config = dict(
    init_std_qkv=0.051,
    lr_mult_up=1.03,
    train_tokens=100900000,
)
Each number is 128 + 24 x the weight over its row's rms, rounded and kept within 0 to 255. Layers, rows and columns count from 0. Numbers have three digits each. The size before them is the row's rms in percent of the matrix's.

# down: layer 10 MLP down (transposed), 384x96, rms 0.108, rows 244-303, columns 48-95
# up: layer 10 MLP up, 384x96, rms 0.141, rows 245-304, columns 48-95
down244 097:097120091168102136108106157145164146128116123127144123150178128146151126142160108168133168093123090112092139170148137151129094094097103086139109
up245 100:122122131118143159143158186079125165127147138099148141129139111125156151176114105135108107103108131137123102145129123081145084082123130144099100
down245 082:109143148145156085114135130147155108153080127081129103132120108137145124127143194119123102143156145114135124159140079150103107143142088146105154
up246 117:110105130152140131187173146140134177141164112146118127153124137147075146135126116139139158111110130132098122131143080112158054123144130127146079
down246 112:135093122167137125135117126116139143143116117107123142143112086128123061064129110141160088130157120173132178146156133111101121122138086151097110
up247 107:108142105128124123122161103146132114123163125100151106184153119094111163132129158127139130140163112108110155093141147108175109142135149125149098
down247 092:098154092099138139131140129096167092132114108131159118113130145135139113118132137134175122131138147142102157085161101124129126117163090101133125
up248 120:145111103143139107126112113109096168143149108088142080148151102155095142107139150124113141113164139174110081050121096142132122118142140142197118
down248 117:144119112145135197150098080151142122093136157149130095125153104125140125180101123131142170128121134122142138160173138109143131130151129119106122
up249 108:169100144116143152146118168157138161159188107148073129162123111125075140112140126152128144152126126117107143124127121162157082116135165116106097
down249 119:125091143146105142102113127112123161116108089111150103153131197115163123091139143110136112168086114147129104157115162149150131116163094154115133
up250 087:078082132132129158143088149128128135103166133144164148161146087114068143142129116146120125111097118136143138132180099088124101130149121123135112
down250 090:166148147116141093120150139100092130118066124151089080131168117117125133138147139159139108143147152127115104124106119101191103138111114134164117
up251 076:131142134120134167136099142103079093158125126114163135159137119095111123089062078137118098155110095153133130163143147110136127119134164140096111
down251 080:124117155119108107124102185128175126153144148124150101104126141084175086150103097098095142143099128115115137107169115115123143127133109188160116
up252 083:132104153100147131153115100158077139103108124078086127138118123135073141118132159157118086108153116129101123113147101163162119133109146151124147
down252 098:097117126122148106156148137161099169096134211165149118154115111116094154117103137138169125126122112124091168111135145074128155111138131154078131
up253 102:086144090133163140180157150130157133103101114117165114123159113109127112085156151118184116069127137123123129132145104144127114089159134141125108
down253 095:085167146108125150134125145147156138109116161083138093125105125143166080123157172129136116122153143099147116151126130165096132072157130163116103
up254 097:157128099157158135130136155110115107120140123123119115146119129136104132089125176127140107130105095163122117099152114127157112113178153141117126
down254 095:108120118177222109088163121146116160103089153125158143190120139140089151082138135122116119119127101138177099115125117133107131104144130128103155
up255 092:105132108091155129184130134142127112124085095093137146114162103149115156119134129129174117129109101123131098125140124116140159126148117168139118
down255 092:111108141174136131118142090125140163127158155149135154095103129163138073102139108138136153139143141149119097174123103161107168122074108159100143
up256 093:133101138108128202128088147113104147079136117159092105145136134186140119109119135145143113110147142111147172118150120135138096131151151160151116
down256 073:151141144144150094108144099124121098136089132085127119121138103114070165135103152145162129109096171113158108141172108140104144117152112116108150
up257 073:116161082180134118113142125118118134148113144140091158138102129135125129140105087154150130107134128133108159091137156115174134149124110173164126
down257 076:134066167136115117143133155121133166101158099131110124111117138121130112110114153201126158129083122124096150114162101083130067127115136103119116
up258 092:117126125143172131150143142100110122106158091118111146146195146120098125145100168130112136090146032137148111120112124139120138129158124112145101
down258 091:113155137124079153130136112110109106101044151129107097145105147099142139130178119141153125143119139143123119125100123154129119154119174169115107
up259 096:105105082134145136170123150078129109153161100093101148150154085112117146084137087133151116139110114140085156132140118123156144149134121146124130
down259 106:143136111170167113139135112151115177100103121155143137156180096147124134130146148154153123090117098103134112111127137125116125092149138151117096
up260 103:081150116139148139129137115160145121138094124117127125122151172109103074151125155139156075106120072128104159106137137120136125133135144176149132
down260 096:112136141154110108104162132148111112142108154133137145134144106122156101130088135122130090134151129153128162123089185123102154120115148092150137
up261 109:086081150107136109157102112119147100128139127138167130148126103182093132139133143133108112139154142130105170077135088127134141124144171155129120
down261 108:131115120122146127081112129164139103113083107112110120177144155113159152121163150136112097146119104115133100161133113097133112102108122112102153
up262 109:162134139130136127150126159089127133150100110108107094134162178139115143095132097132125148124131122114089116139138135125136120100166130186142079
down262 095:151101133117125160146134100164141085107154172088088133136143128130103153133141122115119091121150114121171141128101144150151134137078126153125138
up263 099:143126135125133122106116121146125154149122142101122089139144142139134068117106130134092114142130121156147133134134109150129108164169173130149147
down263 092:125107141111104111152169127097142082102103107118133127062140114136189139083103148117132092133140164134152112138129121153106145106135132156103111
up264 103:126119146108128089133064133156093128118095127111091143152124123159117146173128138134167115146122141097134149133106143105146147120182141178149113
down264 092:187129137177125110080146079104118127154130142156094119116146157144119123150132145138112144131138080151103141125089136145133149121073136099129114
up265 116:074140112143137142117091085127154137134167132071133107183144144128113148103123101143086147129138097131131135129126125129134120148153122107116105
down265 091:169142145141109136137141160136118114093142139131191152088107124113104158150163127119102137158123087125140092110165102129164102146091088130110117
up266 100:116133094108167115102120124113103153107134115087128107143123143193107141117122161124147085109122076155133125134127096098142126123180106116172121
down266 082:108161174157085108097141142144122167123134149141105152107146123133140125129119099086126088104137148140163098137115120129128123156148085150152139
up267 115:099091173122147141126112155105135170121144087131119170170123115151090155163136166138118130114119105103092130088159163120123145084128143153156096
down267 116:157127135112112124086112160123159080116125148133128131123139122163103114127127107120131120112149164142077118131154097163135133172102146135144118
up268 126:105120116117144143193113123157065119107126122106162107139167109166101145120148118144134110165151147156135143074164093103141123120134156132099122
down268 144:133111123158125145165107109154118138135101121128144149135169071130140123125145114114115120138165162082079169139159114132117118127135176127124141
up269 106:121090130098121130097100136159159098112133114114136127132171138108114108129079146145160154122140128164094169118146110093127106112154140148135115
down269 101:138106148080085135118111137126137143120124109129143136130148151135151105140123126156142133120132114151092136118122126078132094119146129131150115
up270 114:094141099095145118144134146127122140094096104145161139146164171140088125164113136136143089144108113122123109154142117112145125135123140166137093
down270 108:143089169080072161107144120101178108111107111145128099088121121133131152140112164127100082095148159139149143116152160110103125128138157111101159
up271 105:110122132141131126131118105114065111124128093132117113159132077115084140124094138134151133204100125127139160115122139126129163156147171149082124
down271 113:104111118095112126112104146134125142162112133145149122111181122099143061135098138123132167137087125125165134178138154125115104145118142075123156
up272 117:105097126126148117128143125140154103080134141060139129126149145140146080132093181132137109084106079118137167154117135126154117104152139103138136
down272 106:155150143106164132132134153163114139082079132102111079147135150155138106124144128122114082127165130158125101134144129119136135151125145130151135
up273 100:153147132115149172152115102093091137116127081125155166146094109143078133136116134139155165158094107122125149145109159088144147067137102149108107
down273 107:131109133144115134130124110121170130110141109123189144100118119167151099099129154126096156135134121134141125158128143142159125112095141092142075
up274 087:112109133116136149145085120182139161145167124119123122163137113119111113105099164150091144149112122103114148112133125174116105131148216147121096
down274 090:152131119148096139116141126093135118092139102135115134106148145154117163170140093143161136129157135141124104153113122121160120145124084079137131
up275 105:113143111121150153123096131117109101120122124091145132141115129159067111107127120129138086118131112163119109115158111153151091144157172138165095
down275 120:120148114150091130131153128149135120119133147105063141134092113098111138109140179148121080132140081149134151121118147082138140115147127134129121
up276 094:155133120088141126127134130101129123162156102122103118150106151111122143153127110137176086143099085119132181140113136103140125131112112121151130
down276 086:160155115147159107076132125164148199119154119138121154111133131165114076164136128120096103144120100152172122146096129120123095111125166108125097
up277 110:092122156147134135148132125097094085122132126135119119135150118150117107115112139136127138128111130150101151103141063085152114108144130154072082
down277 108:133118125098100114108105117124134103098088177118109124129123123128113168111166136143125123126150181161150137110150133161106113160167164107143142
up278 091:124141132142124125146098124110127168137081138086127108118145137173110143126136134136130148068092145135119087109150104108124138149141147156139139
down278 095:126149116136179099155155132142157139169173107121110143101125144076170095103120160113161099126092084140123152151119110109154114103101130116123119
up279 110:112128151166136136160169112106133131102150102090138137134148086141103110125163154127164082107142141112106111125133135135144136092156127164198102
down279 104:096117152132133088140141151110144113147109144090091129117157158087092112094130106138081119151130160136128147127174121150088140141162093129149097
up280 093:149110116120128136127112121144132124125164101136121101181124127108116157158118131132127148157132151131123173125124116075124120065162133120141089
down280 098:112141129165129149127139138120097143115090108110113146095067161126132095072157152130178122091115091133126094099091108150122146150136119121140155
up281 109:145154128094146160120141131135148128115107109092111087155141147098140140111095156130154090141148087121083167114106142121134123135139139121142136
down281 099:136116123065122129151128131116083126141139110173165141112136133135089125179119124134134169119113127126124117110131128141140106144135132085150131
up282 113:149123058093154125112141103163116191124124126099132125151142141117130106109130167125139122144132106119086102118112093146148119166152138143189127
down282 102:162112138149156100136145158143127117170106105082136156184123120060146101151123085103134121128140099154143114092136125141174098117122108169139141
up283 088:106083118147143126124115126160080173131129122145132084151135116140157132148070087143184125134136114140125104143132140114143098126157128114157098
down283 086:149128154150098128148119129112190126125135116147114114120103141086144084123157149149125126148146146110079159095107168146130144135109143077104185
up284 118:157136115091142133150101116152104120108141116143095140134166112124100136096116129141147113121144084119119117103169109148134156131138149133134120
down284 113:096106103127128141158115099097099116124150135122185135113117087154137163152126087127108124136124120121133139163158140062139138165147114148122120
up285 099:121127143135146142115136165160127166114181127129108168132136134187079159162120145131105151124150098128130135071129125118143132073135123112113105
down285 100:119122090108107169107154127170193097096074161104124114139111114144131142127124123142083142116116144119121125116142115114116125145154130150106157
up286 101:124087151105137146170139138107095101142132102101072136119140114140088159124141131138118135130127121129127152114130112107130159121141149164098132
down286 082:101144166106118112136123164108114109135102192123104125128158144124160129143128201106090099097145177110152131153131133118106087101074098104139124
up287 102:161108119133136145125123142078110082110184105133107161130181134112126112136077128139129131143126083121098185119159137152120137060140147109081115
down287 101:114120113130090116140117114159143165121113107119110131082132109157127090109125158145142097101109159125114085159101127136141123171168144143122095
up288 105:150154120143146079158170117177143101162131080113104117128109153130053148114159134130136122114142132124088134105141094149121135161127143113142132
down288 097:163123094150135047123127092107113088165125100149119083138114141131145114163161123133175128147125113149097117142123117158097106140139146129107143
up289 116:113128127128148126160094128106121098086183122088164092154146095178132123114140124134146087124113110143116149148119117106157099135140132127177120
down289 127:138116115152113091113122109103116117137148156123164148112105154147154161125166091134103114137101137150114115130119144117103143142123152148157081
up290 110:076133104110156107132078176120127101145121117081155085142111094146087156167127141127089134106111125142108114128178093119135129126142143127147107
down290 106:132128109151101162189121111098111132129157156099098121141112119108061196123148132129152056141159139160102145156164137126113117097157146105116130
up291 108:120125143113138164158161096106094126107128137118111143116122143124131139131147122144164127100137125144123075128143107132137134098148114182097126
down291 099:160150110126165128130162140094114168112139146137130123136115102132084090147134120123127170097111126136102187135114103135075155138115124099118123
up292 096:095093100144127117155105102158112151103153121118129149132142115116110110138131112141139124106109138115171114112141161104130145109136143139106143
down292 089:132153102139108150089150108126134118161130132150101096133062173170126145153161125122152145177120092161086109120090126170144130111122148115137114
up293 117:120095098172148129205166140137127128086139083123124134151185102120101117144113148132182135129085144120114121129128132153127076120152150160115124
down293 137:129092087133145123133082120125162147125129108120148121154175126125105109158142137095185071137116162152154135133165135155113113108135135140118132
up294 085:110094133127127151120106096132116131141101111117134137127146107171105111134118115139100114132129131157143148087150086155127121148163097121101113
down294 093:153119104140153132145132124120168150121180140155096134136146171128171129151153160156155134089103091100093120154091152139115128115106165130123100
up295 081:159140126112144119105115118137111101133112117093133113127140129114146115095089107128097118148114126147137156137166098165120100144117150122106128
down295 088:124140134119096146162085148131127156149158114144110118094088128100129133160138165140162131134089135101134147156111139083150157137127128142109136
up296 087:115106105127144156165097126162130108114182087156128194144134129131120140167091141145161139124131118088148148126136133115149107080143120097170088
down296 097:152133116145109152095120135129135089125138162145131085085143175150135094141115104156096130158096169132120128127145148130131121114117126132140145
up297 083:146116092116136189127139106087103095125141126144131160121133181092094117136098141138115154131079108141117147131162121096129109121113130120140136
down297 086:144124135155101110119104135149116151116118094143164135098139122138119115171110138141116118132140136111111073119077118138165130121116127160126110
up298 110:123129092104142167155125197073149117171150116108114130123139147132136149154126128125121110097137126149073085145162165098143128092130129160114115
down298 094:120127123123080132139117094153148163140105126124116136114089149129127095106107137119144084120157070139149146112109157155113136153150126139080128
up299 089:122125111138145116145146147102146111124118128096152106114162103163141102076142116122110078083161134159116133094147102159153088115170150161151115
down299 068:167077126120095133161130162144128145162136160132162142108111142145142139112140178121106099112114125097133139111129109149138088146094118109118078
up300 097:086120119120134114146132136096138082128109138110125121139122161143134100130156135125159132099113137121153113151147149121143143063159153141129130
down300 084:160092120128077170127131114133134126137150125163156139158101102173119143167114161107135102134128064144103152083116114135123135128159142096106183
up301 099:115093141132145108144127090104161153126114113141119136144159114129132078129135135132105116107090091153125136127143109097126097120123138166124112
down301 110:110097134161075151112142082147180125153130171164116068162145184114134121164133141130131109143128153106103123154124135115131151136117125158096109
up302 101:119065120129143144118127139133097133127144109112124114146139136150113078147124143125106102124125122137112151106135104110147139114170139164158113
down302 102:131130116153175119081137103166072109131101164139150129161092117150108170089142143164102127136114137106148109104106127138099114136111140093093181
up303 107:122119142099157128126138137153085082068115103129140145133128098156119122157140168130153129129101078136111101105172108132124147076121128118122141
down303 106:153125092148098153125112143114105136115136135133108125131113094098161131161134089121122153113129163129118119192119125096197161141125119170098119
up304 103:155111152135129144132116161122147130176152098124104092139150139103116119122156101138136149094125109123145135115162119113111103126193135125082119